{
  "d_model": 576,
  "head_dim": 64,
  "bias": "none",
  "init_std_up": 0.0347,
  "optimizer": "soap_variant",
  "lr": 0.00987,
  "grad_clip": 1.0,
  "final_lr_fraction": 0.0,
  "batch_tokens": [131072, 262144, 393216],
  "doc_mask": true
}
Each number is 128 + 32 x the weight over its row's rms, rounded and kept within 0 to 255. Layers, rows and columns count from 0. The size above them is the row's rms in percent of the matrix's.

# layer 5 MLP down, 576x2304, rms 0.0347, rows 411-503, columns 576-607
size [ 97 102  99  98 104 104  98  98 102 100 101 106 104 101 101 106  96  93  95  99  99  98 103 102  99 102  98  99  98 102  96  99 102  98  94 100  98 102  97  98  99  94 102 100 103  99 106  94  99  96  98 103 102 100 100  99  98  98 105 100  96 101 100 100  99 101  99  99  98  99  98  98 101 100  96  96  98 100  99  98  98 100 102  99 100 100  98 104  97 100 100  97 102]
[[151 225 100 128 165 124 144 156 165  76 102 118  66 118 144 164 142 137 157 186 185 140 182 114 164 117 110  94 148  81 111  74]
 [ 94  60 119 122 123 128  68 115 174 135 132 144 104 128  87 112  95 170 154 132  74 157 122  87 108 138 100 134 133 136 104 124]
 [126 143 105 144 153  90 134 130 126 131 140 114 152 178 194  95 140 155 158 100 125 127 146  99 162 102 113 123 126 126 133  73]
 [149 159 130  91 168 150  99  97 123 159 126 123 168 121 137  81 113 131 107 118 113 151 101 125 161  82  87 162 142 115 123  90]
 [137 145  88  46 192 149 167 104 143 160 118 104 130 102 131 131  93  99 136  81 108 156  98 109 101 144 178 110 131 137 109 168]
 [142 136 157 213 124 100 150 111 108  97 145 129 158 105 153 213 148 124 137  96  95 145 117 125  98 112  79 192 181 180 110  76]
 [132 140 153  68 187 158 178 117 126 167 116 126 141 127 150 167 190 138 134 134  50 122 177 160 128 152 155 133 106 114 122  99]
 [160 175 132 156 135  85 152 168 123  86 167 100  96 150 104 132 129  93 202  84  75  89 132 148 154 193 144 119 148 135 124 131]
 [101  78  81  87 104 123 113  89 119 107 144 129 110 163 105 110 151 170 112 194 170 172 113 180 149 124  85 186 107 129 110 129]
 [102 101  99 132 111 175 169  91  82  88 148 191 120 201 196  97 115 160  96 127 126  97  85 186  97  73  65 126 200 160  97 137]
 [127 138  99 143 158 167 135 152 187 112  95 131 122 128 172 146 138 110 228 118 110 135 141  97 149 150 140 134  93 145 100 101]
 [ 92 145 138  67 147 114 157 119 154 113 168  90 175  85 163 125 107 101 151  62 137 117 140 152  96 138 145  89 110 143 217 137]
 [137 199 154 140 123 112 196 130 155 118 142 125  96 126 122 168 184 164  94 111 139 203 157 185 118  97 106 131 115 147 114 145]
 [ 88 144 141 112 142 176 159 135 122 141 140 105 102 115 117 132 152 136 124  83  91 131 122 150  97 153 125 153 107 104 109 119]
 [136  99 216 119  16 163 135 165 185 166 153  99 139  57 112 141 121 120  96  72 138 127 169 140 156 131 114 130 144 120 134 114]
 [163  78 184 155 158 146 171  88 130 116 180 109 121 114 166 132 198 119 130 144  87 111 168  96 160 130 152 115 178 120 103 152]
 [ 99 140 117 162 123  99  87 121 114 119 119 136 161 131  83 172 162 127 132 153 126 132 142 176 144 145 139 120 136 134 134 113]
 [ 59 162 149 135 110  85  81 143 134 149 144 154 122 138  94 179 148 154 171 168 137 129 199  91 143  78 125  98  83 153  97  62]
 [101 179  98 123 149 144 181 134 141 144  64 168 126 161 124 105 124 155 134 148  97  95 153  99  87 135 139 141 160 143 133 143]
 [154 125 123 141  93  59  73 127 115 122 170 107 175 123 138 161 131 182  98  70  97  98 170 132 160 116 126 135  97 141 138 161]
 [ 99 141 159 119 163 138 134 114 110 112 121  93 108 110 128  65 126 114 113 150  82 148 101 108 120  98 163 172 137 137 101 109]
 [181 131 144 179  61 160 114 152 133  64 155 159 153 176 131 135  83 111 188 158 111  63  99 108 133  74  88 110 141 163  83 129]
 [138 152 119 153 136 137 121 127  91 115  60 128 146  75 111  89  73 157 140 162 120 200 167 126 154 178 159 147 158 131 158 153]
 [113 131 143 125 141 137 115 133 150 188  99 168 140 154 161 110 112  94  45 181 137 175 143  81 157 147 100 145 158 114 123 109]
 [101 136  76 123 142 165 188 162 128 128 130 134  97  72 124 188 105  72 187 172 186 163 166 183 137 126 132 138 121 130 137 109]
 [142 109  98 226 143 135  92 166 101 158 117 181 158 190  77  81 180 184 160  93 101 137 180 176 162 108 169 116 128 164 145 100]
 [114 114 147  82 134  78 137 100 128 157 142 169 128 135 121  38 157 170 136 160 135 182  91 182 139 101 144 117 142 144  71  83]
 [152 140 133 126 137 104 114 113 102  89 111  81 137 113 154  69 157 117 135 171 141 149 203 128 110 183 117 112  78 107 164 100]
 [ 84 125 117 187 135  81 120 145  65 108 114 134 168 178 116 125 108 101 152 122 108 165 113 114 138  79 137 132 114 137 155 148]
 [137 150 175 164 120 125 106 124  94  92 169 184 132 120 139  67  65 183 134 118  85 169 137 124 110 175 170  73 158 180 120 114]
 [109  83 117 187 165  98  93 148 105 162 138 161 130 112 118 204  92  99 160 138  90 136 126 202 171 110 128 133 126 146 106  96]
 [101  84 123 137 121 149 129  99 151 130 181 133 130 148 110 114  99 100 148 133  65 132 109 146  58 153  89 208  73 109  66  46]
 [125 134 137 112 132 151 158 163 145 159  98 126 137 151 117 106 103 132 219 147  65 120 103 140 113 120 189 115 110 119 163 193]
 [185 142 192 121 146 130 107 123 122 120 112 126 128 125 136 181 112 110 133 130 197  78 104 142 118 148 141 126 129 112 133 107]
 [107 129 108 146 160 135 194 187  73  84 123  81 122  79 117 174 138 134 108 131 103 127 133 123 149 141 176 176 179 104  85 104]
 [140 178 100 167 132 113 114 167  91 187 129 164 156 148 155 115  86  99 155 129 153 160 159  57 116 138 158 123 142 142  89 182]
 [100  63  78 126 139  90  79 151 138 147 100 202 149 124 126 127 139 135  81 126 150 212 114  46 147 147 164 135 138 154 106 105]
 [193 100 193 153  96 156 126 128 142 112 139 124 128 171 127  97 125  76 147 109  74 104 175 102 158 164 159 143 155 131 139 110]
 [135 111 105 153 134 100 129 174 138 114 170 100 122 139 177 142 117 151 124 144 125  85 117 132  80 175 147 103  64 114  90 107]
 [176 151 152 109 125  83  71 114 119 130 153 114  92 110  46 121 134 174 106 148 109 169 105 128 102 157 124 124  96 200 132 114]
 [ 96 138  77 188 101 167 124  95  74 121 106 144 117 134 158 124 176  88 129 172  94 121  98 173 113 130  71 115  80 181  85 111]
 [ 83 125  70 158  77 104 141 105  77 166 161 167 121 152 114 100  88  86  94 150 136 125 107  98 109 117 178 150  78 123 127 171]
 [121 156 149 104  81  88  93 126 114 143 117 116 116 192  72 122 181 130 136 118 109 106 110 165 138 152 128 151 168 134  67 113]
 [104 130 157 119 105 152 117 144 168 105 157 110 136  72 131 110 140 116 109 157 116  65 150 106 105 140 129 121 114 123  90 130]
 [131 160 158 114 134 109  81 168  85  90  77 141 150  80 135  81 122 133 131  58 160 197 113 102  97 154  92 129  87 127 136 124]
 [ 85 171 138 149 187 112 199 112  75 113 124 157  95 131 151 111  74 133 161 102 166 129 159 166  95 139 160 126 155 147 103 134]
 [ 94 134 106 123  79 168 155  88  90  55 102 106 129 124 144 146 103 140 187 159 112 122 173 112  42 119 123 105 154 145 200 128]
 [139 151 144  98  83 119 152 112 140 145 111 153 121 115 115 153 161 160 178 124  76 136 165 117 129 151 114 140 139  91 153  99]
 [150 126 154 142 117 118  92 107 148 124 130 134  96  76 121 122 151 174 160 113  98  91 110 125 145 161 207 130 131 144 108 146]
 [127  74 176  76 142  97 130 131  86 108 202 148  79 143 155 161  90 187 131  98 145 153 121 146 103 145 139  79 129 135 130 133]
 [142 146  59 180 126 152 106 133  48 161 142 102 103 162 145 105 113 116 156 145 165 142 108 112 149 109 112  80 144 151 109 148]
 [118 129 118 142 153 153 246  97  86  90 112 163 138 171 158 146 151 138 147 151 116 154  91 124 125  91 139 140  57 104 131 121]
 [132 149 133 163 145 104  61 121 150 150 118 114 104 145 108  92 160 104 123  86 120 104 168 155  98 158  88 147 168 178 103 124]
 [129  19 111 151 113 128 135 123 148 126 132 158 156 152 132 173 103 116 106 119  83 168 140 138 138 110 152 131 160 157 129 118]
 [ 87 129 177 144 183 180  80  83  87 184  96  94 179  87 129  69 153 117 153 178  99 158  86 133 169 147 153 102 168  93 114 130]
 [ 82 135 106 101 189 123 143 119 102  76 143 129 163  80 113  98 131 125 177 142 109 156 114 164  87 101 163 112 135 121  58 145]
 [155 151  61 120 145 122 159 134 162 108  97 140 127 119 169 105 123 107 141 157 136  66 108 123 169 146 192 120 121  89 116 127]
 [114 122 118 154 128 192  77 134  92 108 158 114 101 126 178  79 115 104 147 145 167 200 120 160  47 181 123 157  93 119 123 135]
 [126  75 103 178 127 171 117 124 112 137 177  80 136  74 157 136 190  71 106  74 122 146 141 120 105 127 142 101 151 129 116 150]
 [100 131 166 122  91 103  70  71 150  53 134 110 124 142  70 106  75  78 146 123 132 116 140 144 167 125 109 109 161 140 120 116]
 [141 148 119 103 122  74  96  71 168  78 133 137 139 106  92  73 170  76  71 171 146 187 115  91 142  89 147  87 111 114  88 105]
 [ 97 144 119 116 122 130 157 154  99 119 126 110 125 214  92 141 141 138 110 116 135  91 128 141 123 126 122 141 119 139  99 138]
 [155 120 114 130 135  95  78 110 159 125 148 106 136 125 136 112 109 159 122 170 143 129 102  84 130 188  99 127 129 108 119 190]
 [103 109 124 143 135 137 106  51  70 172  61 149 128  90 161  95  61 162 156 148 123 137  93 109 103 133 144 152  92  60 190 109]
 [123 209 118 112 119  90  80 155 169  81 105 139 112 150 117 142 158 115  91 195 189 138 149  89 123 108 162  95 121 116 169 127]
 [141 169  80 121 144 142 120 102 116  81 127 151  64 127 105 138 110 100 123  73 110 139 162 139 137 124 124 102  94 131 124  91]
 [124 100  86 134 139 142  75 164 108 123 209 201 109 113 117 112 131 118 167 132  99  74 115 148 130  63  59 119 108 154 164 129]
 [145 160 118 132 140 130 134 152 137 100 121 128 115 123  93 124 142 194 102 130 119 146  57 139 141 143 172 148 138 191 104 115]
 [102 122  96 104 144 134 120 167 160 185 129 163 113 108 175 147  76 148  89 120 121  66  97 121 144 176 144 115 181 127 154 128]
 [ 78 134 117 120 130 101 129 100 149 113 113  85 180 124  69 117  78 128 188  81 121  90 169 116 130 150 139 135 159 113 144 200]
 [128 111  61 109 180 138 143  83 110  96 128 161  79 166  78 142 116  57 166 121  95 183  92  54 134 104 169 135 136 117 158 148]
 [ 85 167 139 110  91 126 158 150 141 112 158 136  90 158  70 157  99 100 150 129 163 109 152  74 153 128 108 150 178  68  85 161]
 [114 137  78 138  98  52 152 135 117  77  88 124 114 184 115 179 197 112 209 168 172 117 142 105 112  82 111  66 116 165 134 105]
 [125 115 177 155 157 104 141 137 114 145 140 139  89 160 122 145  87  91 120 147  87 156  95 151  96 131 144 118 142 126 184 140]
 [126 177  78 141  88 153 109 163 110  87  78 101 165 121 132 120  98 138 113 103 154 129  98 120  93 149  91 122 174  68 144 151]
 [160 154 158 140 139 156 137 153 103 119 153 124 103 117 102 116 184  80  87 161  75 180  92 125 104 137 133  97 159 136 125 154]
 [113 101 116 144 154 140 107  76  63 124 146 148  53 161 152 148 167 125  90 103 136  96 150  97 177  90 139 176 197 123 151 125]
 [199 170 131 105 144 112  93 139 163  98 128 132 161 118 128 158  70 123 120 134 164 159 147  67  91  95 175  54 159 162  95 149]
 [102  88  72 124  92 119 180 103  97 108  92 100  66 157 143  77  95 134 141 128 139 141 106 151 130  82 112 146 143 111 168 124]
 [145 159  72 110  93  78 115 122 180 193 129 150 127 106 122 102 130 152 131 124 160  98 129 174 144 117 155 117 134 106  91 125]
 [143 174  98 143 123 154 155 167 111 152 124 172 160 139  77 146  77 133 162 104 124 130 139 169 136 166 143 152 113 186 109 106]
 [138 144 161 104 126  99 102 149 194  90  97  99 144 100 188  95 106 166 133 119 115 126 119 148 121 157 173  89  85 125  94 126]
 [198  96 122 158 156 181 152 159 125 169 123 117  96  97 127 100 143  93 152 155 172 117 166 107 128 143 104 106 135 122 132 162]
 [124 120 129 165 134 143 145 150 104 136 159 133 108 137 176 127 155 140 159 164  78  99 115 112 140  85 116 136 110 112 163 139]
 [117 165 112 174 150 108 116 135  70 108 155 112 171 117 164 111 183  80 160 139 133  74 134 163 141 122 105 171 163 136  84 123]
 [109 174 114 165 101 116 138 122 139 156  40 126 125 155  65 115 125 123 127 152  92 139 213  94 118 127 112 115 154 128 142 114]
 [ 75 157 103 130 125  83  73 136 155 110 129 192 101 140 147  95 183 135 147 138 174  90 113 107 124 148 152  87 151 130 116 187]
 [128  81 100 130 167 158 138 150 110 117 127 158 165 171 124 137 104  79 111  51 173 134 126 100 103  90 146 102 126  76 126 133]
 [138 119 128 153 160 151 103 170 112  96 167 101 110 161 112  78 125 162 165 110 137 188 146 134 127 112 110  93  50 116 123  94]
 [123 127 147 154 178 134 131 151 122 120 157  94 135  77 150 126  91 189  70  93 198 115 114 141  97  57 153 151 143  78 161 109]
 [ 81  83 196 186 141 187 176 120  62 114 114 106 131  93  47 150 116  74 100 140 125 147 158 126 131 139 127 102 160 130 101 122]
 [103 158  85 131 132 119 130 137  99 103 128 121 160 120 141 110 125  85 100 176 175 117  80 108  98 189 128 126 124 139  84 109]
 [110   0 135 112 137 118 167 150 127 102 131 131 105 124 158 121 160  79 125 137 103 109  90 109 140 153 134 143 108 149  96  97]]